Weights of a small transformer language model.
Size: 4 heads of 32 (1 for keys and values), vocabulary 2048.
Architecture: no biases in attention or MLP, LayerScale.
Training: a variant of Adam for these matrices, 195M tokens, 11872 steps.
Each number is 128 + 32 x the weight over its row's rms, rounded and kept within 0 to 255. Layers, rows and columns count from 0. Numbers have three digits each. The size before them is the row's rms in percent of the matrix's.

# layer 8 MLP down, 160x320, rms 0.144, rows 0-159, columns 128-191
100:156136108136094150114161099141128114088099125104122109147076131133140073135153122109107106147136234109112178194175120167113123098129126116166166134080128146170149119103138142093166124165124105
097:168149143150099139125135155112102144149145102106089158159130150137126070100134093185105140127123143122138088170105157129152082181147192128128127106155131111105153099146161134122062161137079151
098:063180141116109132077173094143127125062106120150117101147092164098104139130116065153151178117092180091082181102188103182109109096077151093147171168136127103137139167128166137150132143102087130
086:117110112129144151160103085161107130165130120051152095151158089155166118179126171092147171104089121140136199080109199148098156130125098157128083092122115108113100133146164148136201138147180189
103:076170132154166099131141102068139165183181103172145105155087126090105176143135103137200198169134079114085067121120121151070138127094083089186100165189130119148131136137121134116126136111135149
100:142163126099083147105160097157166139120137124162152148147027054190115127113133139097124118072201115090143159128142124094117077114129112127156088140142127106173146145098163105130122108142115169
097:135139117143105147081183115191208106075152146165122132170078090118082138095135090102177159051144104151150159109089096104078125158088149091125138140145090161126095073179073092187176101144120064
091:115156126148145123100142159170142123169159106121135091103145191071123112109074118118161169151062069182161109133131137114140098123153144195180202118133139106078083223140155074126129148112126112
099:150117109105120120146096100155157073126169153086127138075124160100062113138133140124107109114081158100147166159128227140170101165127170119095151132083156092127155125119121116106101099121116062
095:171113073136102111162145135135177121160137125086158058094083122123153089143172089155083128156130085063184160115114124189108161151121093135174152135148145125092155138109103164055151141150131134
090:119153131103126114157107118084058136090140098123146200106117119096105111080194103131087160097096124126117105077129109112147146141129101181187152129149105143090099076121147200136130129133134167
094:184168118071149126173135060100146108085120111103171147092129125189108160164145069075146112149148141100136114132149132128165155091183112134146102114154113105094109105075086108180118058107073118
097:101120108188085151080082129175044089131163141162133147076130174179169168145102165144137146110072044069110140168135119135159085095150157084118161139096131185171129112114146113080142124184099147
099:123135098120111111123123127150129148074083177084127135118164094137107116117175113150151184067155162160105093089133158133129153095151113117194154108141160132234119147110120088118103102120178142
090:073167205145087150142107203132123126111136086109098169148147176114149102133135189151167087060149161143090160163115133154163152164138151151095204103129085111173165162148075121099122140070198115
098:123125117154145076099114123133108088132169134076117168118123149140165119165131167126171090166154105126071126191111137100188100145200112170117133120099160140100137126158127118149137079085172085
094:137090089134227168094119110126163061109147189087140120131145166141156189097143124148124131146133160123093143135148109076065096089149148204077092157105106121115101123124121132138120084163131095
098:161135119127121101151141142102154170131181108074153102125143098148123087032156114106085126089125144101132143118116044093142153163183082119133086098139104126171101145094115121099135109147214099
096:151138109104055134083120137143075145125119158086118127137171075089078124152118113100137146175089107119086140136127134198127083126135108125095155084182164158078221084184158133129155140122131119
110:089177143150160137147124143114132057112187122117220150094120103097149141114084141130143085113046047177107150213139118161063128156087120118124130143141104132175114105186133143117117142135091080
149:128148160127082135204143100149114162150148113158113072068152166079083132106178085176125141126141117107114162096144104116140209126168094209075129146123163181090096100126105111163125171190101079
092:089140184101095080053113173147118129096100107133085058182107133080105132175169084143142116117082193124147181129164117144150063117088129124102135084109105114156117141112125139140142082108180161
097:145100084177126140063115154158116148108118171107124165111185130120153073161142083123180137180121146126153149124073143161155107104079100144091122162112150169101150167169139101098118068094137155
088:121198087096203133141113128124104075092157125104076125105128083140141131182111090075100133124118154213103112085126143103172137096135157070144167064114121145101233175100157118160123147112150148
094:117126218072166108160109149116083125131098069114088099137141125162101136166141063138100127123139152129178139162170136153107164149161088107118140133105186130145175106105155117129098076127117148
098:061132107177101136156137161107128175132101126186155158114171136146083163081151075157161128112074114130099078111030198144141112167113138137113149112124105212114116153136093095152126189120137165
091:184104138164128125110106124164118096132112138130123166083069151155107175127092115135118147170182115051125155132113075134125124112128095089130148124120091131122080110133136159127160100111103100
093:163151140153112181124111171159065139069129143100139097141116112143136149081073142120095113160123149124143159178194122106123135138151151098113194173126132127121187094121129147100133069144074095
094:124096145083133139169180179183107114128183123151158075110180145112073141169171095097062183142168168132121194130159118095101185135100110102062110118184137104130130153175121113136176161176158127
096:173084184094138150170094148136130105125169161108121088102104089137151132133150146137130137170161093118144106119130086146088188077228087159120150109130100077136170114142103159179145143186148118
098:097135113090128119196116152136135113107077143101166091178144171068109150089135114092125138146088100129124082090053098207118160112151183124111129100163078144145175106109020130191116147151127097
086:101084142149190154110140138044152176178142097127154114079094109044140131209164090078104155102101150115161090056115146197115121083189121171126137236154188151076134143097107083113128185093048143
090:151092172086091131094114153147110119096128117149140094146078135143110127170185156152093111082177159083084172093143087167129126144147091094165146175145096134101145092196128145163073124188139118
100:136128127120168128148130147075110137156121057202071182174136111134158094153128090162112104152207151148094128120138106148125125136126118170103132143148125115137159142159120096176107058112083117
090:182148169124074170080085159141164176117182119121101105144167145155131141162118168162073089173140143127167105136181157050158077165159091134142082112153099132108116203130108195080117117090097130
159:160136177097181154084124102107093138187190146136210123142109166099120139185164144078171155142109134164105141160157155127142150117126092092124137124142128075131108104173146138155087130081116069
097:115149131153094144134143099140106152156140114124104113128093135151154070111092135152083115133059109077148124137100152168129132087173132121157125108189158166127175144141188145117140139127147104
096:140108131103108135126106134118178150060160112217151153177178075090099129159149112134090135099086112145124127150106105110127146074100104068087140154104200105131142129125099124113082168122121148
093:145133132152115126120115125108079123079075057133078128175116112120174153063095123089155093168102096125112077162085112149128133069144154116204112138142059146107099136076111158142102150135122171
096:181118131144121099140159131121133079132155113112131097096190100163099091149111114159111157162086087049158078129095135174120159086110141147181102090093110148178142107126157136124139181134109142
096:106177134189121124100140164102133083161127106118114158156076089163101140083080137159099078120155082068098131142085105153159095132105147132183140160097164074074153132085148072118152108112137151
101:101136047133142191147134146144069155139103221192154132089124143131165149136137141129092159105161131156088133178134134144159095094090188091143174150126177079124089136177118072115174111112133176
103:112162102169128131103129077119070121120054079186145089179080171132119117097087148113087090159123198068130120159092148174153090177195093142129101109153147130109055110097150093114151157158132187
112:073154090091151173148113108094112078143149165111063117129112104152133166117157096122091183166114090141092184089116158125134100142156170154108084139147161103111136081161139120130141165081151072
096:121138151111054181163176122105167165054094200117089138126142125076161083071132155147122119174140152113147088114151143110130127111122141164133097135162149178118134121155131101140139174099112180
100:110078129109127166144113147102142049138085127150117116145129214134149184102148109170080112122101070153148145137125095149140147158145088212107132121107134064122143168145137081174161118146132125
135:125100133132072099171131118127122119105062102125103102120126088166131128129125105130106136107123097152191135152084184094126140126117118147177124138122190156161170125136153110090181177138136150
096:123196113136109092094167102116155158118105118124113069136147124153123123078120091115125119175116114083139162118118136108119115182083116152152144090118134126156058095123171082110153182094188091
096:102158118124140073156144119189119074130161089098183158133136134106142079147092177180097065124114123040093156126153119142165114169115145125125113074094113083171156101103110161174110090128111156
098:079121121136106116141166149120157090070131126169109103114161088140104090148157141154180090120145142106158105158121133140160165146136048166155174120158141178153081113149098137139079157099117112
089:180107191100133111130131116100121155106158131141157171150084131183176156081111086133129131144160113152193089133159183160136124055139129135121125147087102151161122136159090106073179181058159085
100:112169176127140089125103060141108171153074150098093121188101140158161120128131177117165102079127096170196081150150126111193143093122134119158141136180076097111166131097111152174162137142190142
096:076054115146189148119170084100118113164158138059094137158095066094117153130131140112143133145133113099132128088052170131141091132171155179109148152132200109154094087161179116140146128101112119
102:091151117126106086119113138090101081111127154180108123085165103121154097108131108130055122171183063096137131077111162093080122124137178138097149130048147132094126163209155186112148144118063121
097:141147117177163123088161119159117106105127143123089095183149142094185145139127119130091053125135177098090097197070177212119085102099155165153056141168101126145130165151057125187157127151169128
094:115121136115061159159094149094156086154128163161131123079141172126142106145072145152063129093167085136129093146149131073150109168109088166182081088133077107075098120120162111071098104105100105
097:125126083150120116105169151127129155135155075140147140117133218127104141138146103179127070155129175176125137077216099181109103065143163117100118196127143129078152152150093110163093159120139124
105:148101103087147126081147130093127125090058171143075133074135129124140141129100175189114106080143127120074163168082141126150121173076138145107124112119171145185113186092089137058195152149104089
110:177154117131138133123134170170095133135129141135091146143155110102151133129126115129120106195116142104120122119167121166162148104134083167125159102190113139069117087124106131169123126129171102
094:125156097169130126087095107127149152212138120133208118145152099160157133050103149127170169121102041072127114149105154061140120133115131142093170122136083125085084121098071147112157101119138109
096:114107104140162148151158084097168141171137075133113155122104167122060135149210148165086075100100187199142161114170132145119127106125135137152125175108098103129195094132116102161088080120113145
091:094168096154061108098162072137145141159133129171097130110175134154140127108141107146145075161083140126135112152135146150193111110161199126126169073096063092124107075060106087089167078099134153
088:161107127181113161108136164074131121204108102179151118176153158137141099121125114103150168157201086140188151113128135111138101193134134172112120103098131162147161115042087151139126106079070110
092:055077100123110055127109085140110117072083112123133162114143094128105139087162129093055100170128171112137103085148078117146138164075108088178170128137162140152119121107173126180124123184133085
087:133168140102177117158165080146134117120112111102085147131070114121121129148182125128182058151053144121124199161116112135145146088140125146193115118108089089121185078057224111124079135086124141
093:129115127127086135116137121076120163194146148158150126112110103174091159112151081092082133128108113099177100112204195090171137088175211105127131140113081113142104060125164077115223143103123131
097:112186129120111129140182160180175151201161135170149117104125151138158100057068190132098097157132091108114119164195113075169112074110086083058120173097094088180111112075161134130190130171171122
098:114104179111107181077090128074109091137109146142174129112131098140137090148135099147167095168078090167153125114201113131145121052148142189091155103166134104101119148137144125098131110081110068
099:141210108202139136142142102106036116121104118131108169151164077180127117129060147120081049085058102118146159066166087167159093169116147097164098101123057116118069113158110078138124118110132158
240:130115075147104108118163148113175152124082114157128183115116116203158116097134111149106108093147083149112139112116189103151131123112103099150141139128124094170133132104116089133197097111124173
095:145129182062107183135103157126116112136080129195147123070129197133133146103134174131128079124195105152121131174102133148169112172138176115111123109082130135113159109135131105125141066072135115
095:148145140159162152148186159138127176160119149125204124138111119123132136125128121115130092049071144182108138153118096145167111243107136136100162085167123084142153095094099124105166131148085151
100:153127113173123193118165116122112188126077143145142170137054149138115086170095176103146128134162155121165086083172108097108110126153092179103087118154195100109083088160164112080087114154079121
099:153111095123140127140140126137071069129077127147144191114069169163183099121146127111127194147144111130109115185140133129158121165121081160075139141153093137188103105162148123108143113108119168
098:105125162104148079092186140131157076150138186143141125178106118097160112053091110133112098102192106161089124090240064117119098166139101120064163118060164124171142127114124165195101074097104137
093:177180129143176066130097081176104089144103163122092147112116110148146030115102153085131128190150158138173129127096186118139138121126121127162220080096176126125070098168150177130143156154095119
089:137142148099106139167183104181121141110166150119151099153073087106142142080146136087150161174087130110150099152106155151097146141134090129061116175166143153125126133098148158143135005098098123
116:126155103131145176085117181211088191130160098120124145101116147123140106170166142131167239114149153115178116110162158141123126141098100126081183127144125127120096117162152090135119150140130088
098:140147143152092115135124122134129121123105163101102108122114155117142073157149111173157168098167102122057166048170114185139180126160087150186086127123072150170120115137164185185146163089112093
093:091133134134107055085154088110156149134156109117140129161108100095048114054077150195099176157125160131092145107124126085106083163160132117110098101123180162077125116094093189070127108090105087
095:171174089150130100123160081124108048159128146137132110123088143132089139169133128178092110162152122151195123079120158155104156165172099186125152061155117143074111185133185103135132122146159150
097:077093111145091111177111096135170124098085165091136076091086204165111119135092169086121153190097131162114115169133100179141154137156160105180104140114103134062141127134118183131139108138123166
091:118145187129155125081143160135123116129084186080151116149053209114168115094151120121049152118105114152090138117101119106143093114097170111141171101102122109150168175166137124073107109127193085
119:209150090133094133121162120102122051119128178112040100089107159129063136172105150104116127142154108123124116200176144106172138116129183089137096171068147183163099094104128109136195102121134141
096:140136142129149095118090168129146171180163134183162062100152097092119115176153156115135121092143150188168132146158113082110118183154102117150101093107100150110110129123080150091141046133127125
098:137147130139141139174066119159076150151149115104133153090092097153112170082092057069085160082097127155109155125071135100080114129099163127144123109148172105117123142112103087117167133118118135
091:166112134107073129144078146127162146176132147138126147120156145138147084125134119136096141181169105120148159069096077172141072120108132085153163103113161164111167124131114136140112143122189084
097:128132096070069127135145148132100131123106151111116115113158068136129149145141116140083140161111111123128042158117134171114116171189105178119141143134160128107162139175120104126150137140081160
099:028121158170169137100111176099107179146145149118188181094160093137161136130058103111165132124165084160121139160147155072120142133111092109158199144151125163164111121131130108125081158139163120
099:141177128098123109155090107118071103051127172108049173167104119126114129110150178085073184127084074141089142096083090104099107134145158140120115110086117102123125130133056110060188218092145142
104:138073130152113100126129088161145150127066121220082163103075175136093095131141167107121204088173088143128127155116110132104142075155078106135152141154061083075155129128143088107111140160131147
106:163151146156099156178096141170131161121132177181155109143107127151090221079140049155103114142147127127044057140117094100156140113136105141134116115067108098091106073104108070152119123137185154
100:172118105115197152104128122161137188116124121091122152105162126137114111087078123111116117096157124128150103127135081128125090122135104115139169143138093151138096195133094147171091114118145154
103:124053113140093175107122154087141127130146177148106178179215088107085142136180152142131145147163096110065073040118107117067162129085159145159119144104150127136092089205102141091096124109156089
094:155127138203087200132136167124158161101128139122133176096154170114094149112100110138107117124080135108103134183157110170158099117169150143137137106138149135122141142067148066093121134082084163
100:109166107170136151249166188069116181178093099142127124097122166147136113182140099087116118116125095169137138103154105161109182118118097104119154123117118122167124130079133062126131134129177086
094:173136133109108077146183091112146139122117112100089102137100113143158111144138161156029138151181083082106101157123130156110186127125095096122093118120186111152104123151196084093135122141095082
094:113145089176076096118110132126153128094160110193082135114169074162089134114186141210121152148084113131106108114143141162106121132105156106128103168208105197144078150130089109148163106134082089
098:129092101158180175172112126162104155093117101158173104170149083113136075123120131126123139123170178142052134105107135118062119105136073063123140071099081110149180077130111163084109165149133189
091:127152145111079121138089083172086142148137123176156124127113149156096129081148098096140143166174162136097068153163160129185168084192095169099074126128118112031144166143132156146052202164133104
089:144107128084080224150175135163115162073135114152143117119164108076072164133097152117162134165076152108127121152102085169200165068144093114140130098101124115108159128103163128126112160163105152
179:129115158157121155117175098107154130144219100135195163183101121109140112110134156125102145183128199147089139099167075146136145103117113072112163151138156031128103144199100143135124156092109155
101:147079130061131134180146082136158152134144196125132137107127118108117154155122189123067135132066104123132153132143066169162136175098137171170140150108110121125129116197154107152108105106116137
102:144130136139175160114110120213086120119182103113132139147079151106069072121127126133139135099122145113103103070123167139109121112117101061164173191064076111103159112111208168174119121141125077
095:127109110155117136109082116150125095134122122105104088107144087102155095172165136106145142116175163125161118102092165179098137146128080096083103137165128152151091137137086112130141035114139099
096:143130107070145136148205093148123131153133184168095074124155111153080109113198103126154176097196131110174098168124132124144164088121151126127129121161116091122117136121108136105107117124089104
087:202179151160138108136198113111057168217124150112096133110061078153186135061088112120088130160094119150115086079162134103170092160132105194099059133100108092157124156147141174141134154147121092
100:184143178194113191078146118098119110159101126220082128179151106118180123120161156138083182140148152121087133121166111143162134079123136158114177127181101118120086151136158133190117144135130091
097:131149092132115161106105097048114138134124098095135175180140121104154133139122162154059080125177142115150089096145119160065093146103119144100171094088101149083123161117105134153141121116092142
098:132129154206154101153143091075089161127141126104153139118083134133156105119096165156118106145227127094145120171151139112059166217112134103139054172093112113121113099092110138118070129137121151
113:056081165129090074069105086173148093108173156121149151125160177071135123120100149128152095110119173138195041133113126138129093132086177083121127121116147118133175078140090119068133132160121052
094:113105103105123158125119145159142124179113179106113132123196133136112138133115173072093134094145142140127158096097079100131149090116126108164116132182138122138186122119109082109127067123173133
097:109065093112160153071124121145169147101097106119097133168106086151186140103123111114168128089124170169097102109116114115129114083129138116083123130091149160105121179161161148109211170155125115
095:175146117152117140129164074119069158174136101136175154148055063095158133160155099133149105083161121061130118042168153140145147089149137133150118124099175083086121157135185163110094165153118127
097:122064121146162135092046106142154114144167071100120115149151082168108095101096180118126161125132121092183076125165119072102129140150158101145178145140100095094101120148141116103108145130139164
100:150119106161093123151135169104143140193106111130116140149126107142114164113124083123136112111149110068126091120148147085118143176179104154077129146099178118156162102155125111136108140150039086
093:143207108128162138132197077091177117130113165144170086108128122157096119142093073081106091156100179166115134099133112127118110107124150170144156098030069116080111160127142122130190142119097107
096:177143145093104123151139107169109148129172086150137130090146168131118174176163110076103072206172247154124062136108105089098150094175072078129097105184127126074185060102119118102082067079109138
094:101078137118175101102140161107108137144124153151138169148118184101109144121138160188128146144109126151119054203146127099124155096161133165115094185135145155116127124119125118127114116107126123
106:105140104111117083152101124143140151137106180165121081117129145145149053087128137135101155137101131112094088111149143136144158094213106163123084091099108126124102093134111075074120078091154102
093:105115122160155117132151172144137157101132173072097132125159160131098124160168148143132131165128167161100121099205141118126121141155099166054139124131116163118077145236144154116143119171064072
092:163149155151116093147126191124111155168185135135130160144136127105112118168105110158134133148156122103150173162122124121126089192107127154112140145089148121137102164152098125083100146211187108
095:164104114091183199131135123128089070147094091201134111168141149124103168117079143091110117150112129069163056126144105106120120142180159096095163149133129119139185129123128123128091192137132125
093:138156124058075183086112173109142107175130172170177166136212184132095131138121092102132122160121184105147136121103130134117074139154157136100078145108143163097153128075124111068098177104149161
094:116110134180184105130088030136144116184140144100130150145074192119146101109095190141147123170121129083116108098161076094155151140136144130165108088110100093099118117131126121110092146131152127
091:155115120139127155110141125118165153199005094140134099163121102129101154133216078113172129062102150147156136144116124187146117142110119131138075125146144163089095120150176123166097113126084165
098:142144029145116060081120123164137117157131138092128126130069118162070123134095139107065109137120087134130134100135147165096102072093189115143129174136151143122118122158085137088153124121126193
094:157132063103095138163082103071147118199141110131124152096089152110041090151115155083111142113151146153094155141161119115105076161151102144126164092135151103161115105140161144091118129130114132
095:062145098126066186121135176139110134157129130131169182160180186143128142155109093126046135119112148136193082164088142115092076114116125115141134120114085116152167037151172126158118168146181150
094:140119155153079113155155152141123132158188123155120110107162078146078125131159147136112049126186128174114182131087121128082148128132157133199129139143148156149088060132162174111120096169155107
098:089130084111107127079112146167144168144109098033096141096140145132152144147169151145122115162152176148132092084083151132111092110094126123053116134168154158110093163167105127080138133161074124
096:133127150164098186143131140141151134026096144134065118148124117102090093084128065156146089080117101157180161170126126087067100110100072157118101195146126181093121081130114170128120146121156149
091:142088185145186099091159179149108102161161151125103121143097082050088134156109116121158115134095171097201114119103101205110067141132113131083159164193132168115148134176105134166118156152148117
094:133143171114112109133107093106108106142083135100115119100106083177115098142174120112083117132192164165132107151107101089150103136094171117145101111095121112121237111137090196139170130131115070
089:196066098119113146188172135073147168122107101121105113104133158165143160189083090172170138113131120165092104122153092144089209071185110128111084165140159128144114152163147055127149106079080035
097:127104174152132153141068112108179088140160101068126140122135202134119075146096152088164089170171135133228125124127143161143126100152093106147195085138126113152042155151091104121117109123155147
094:090120108137107128123098136166131092130137115096114101132147097131131154168115152124072129105132145114121112158078127057105137115127156093100201149152130160161091146137108134176152090107162113
094:162128182166124138109131095112129133154143099181157145149114064117134100126123024164128158116106075110173161140117148184138183163101087137130134146143103116113120129158105161109093139125130149
097:136169146108129128107115141127160120118108098189197089110148117145139105138080173124053121112157129128180137114151134145181095124101135091154105117122144107178065230049123150151160137146161115
091:135165114118089104147136095088100135139160163111151110097121107166135114133127082091143087171121118146186140128155135199077115165108123098179104129069139128088119088134138176143147093145077127
093:078126125195156139077127116102096171108135198136147120099127132161112193110148088095117106081163108122118128135101107193150110160130172103118128156170137116046145093166149126047119178109128083
097:116127146092116153103112133121111152125116083161132164109069050176178176118177119092168154138105125111077116124145184156120130075115180171106139178142124126070181112109133119104159110105135067
091:129214129118168080139127103108088108113137121165162150151107111133091154184157140122117169169145106139125166133145176152140150130136147070137079122133125154155146141136199100118091171152168128
096:088166070095122085116167095099102092138079124166093109139142166112176093074120132163135126099136162163152148120140099111095163097080112108154123145132129124176065100180104155146170102095136137
096:150158118138103153089126095134126198066146101126141155101133085091108130056185115117074159090151101124099080147130148101142107159156143151153074216081103122143110154096117181163120166129094153
093:170093121139135146172108154127165119079083124128118101094129124116067113103182154221141075195137118080110144109164137085133183104074087152103150163220175076157154134129145131142145148073178107
098:155089147100123101110153134069119124148123098095117162135098126120137160077143158151133119089187189078127130107177113093173160115144150088124126182143137107126100131088217164154150114114136104
098:112105114128123135132174155142166077118074184132116163133178122160152168187119105142159209139080142154100163187097113124118137124154154153101184061160111147147178095211129060116165200105143106
097:170150096177083087150073151100119186145085052115077132091188093150149125117110138148067092119164098107141119104187065099117166140163094145116157023171150144157118182115124138190137144108080105
100:191135062102175147131095158130083154133084173133160170059103115164155131135165203158137141163172088157119120157115118100158129155171111085124092067142100101207145148100119140132119106117130115
090:095150124137147135123101108163072176123146107110140092120116148095115095096179079152178121098114142126101045106144120196142152108075099095118173121089218152156123140127089046157131127069174118
098:160116134147120131144142116139163100144170093162127152131150118139066156170199115126079110131056182128128154171107130169193153114115147089034074155141108117083143156108102081103121137116038114
099:112126174116119144120160078140113120060129111120121099131126080122112127167091169096118109149140138181111145131093170084129124165184103109158090101131160174058121105174122091112162090129150136
096:117050154136111120096073138091110125109098131091128126168153099082092125079123134166154157159088116181126122177120137110132093174075116134118100100147176104062156130154135121136092112159120133
103:097100139220119120108083134188143145125154154124115151112059123071087121110142130114153166159044180104088124174129127125133141120129132101090127174123091136157139120177173097118068183164113170
095:102147168130144110138125116136081118156160153174088155134048114142098201146178165116118130103086119088128109126146117103142173160144126201124120103154131106134138108136093090163124152142124101
095:085116170168165124176150100138173139110043165121071120083103064138103130177151068146176115080069152155184126105061048145122139158133196158152144153130087111129087131088100095173106142110080129
097:113158152093093154141140131099136182111146105136150138154084092135153138130118118136115055200174133081111113154119177063176108143104127129094156092118088130113124090119203122091088166151130093
094:135145155174110099146130061126154137175088128118124078133179131125155164130128143143125117103098127119141137139124170144159095152109096120100069062122197179064176162135247156080135186151120148
094:161225085076156138128113118146151118149132159076132129111174114137154075136133173069116160065161139109076095108173136203105082168176109136093074109131102114138102164148086111130151064133134134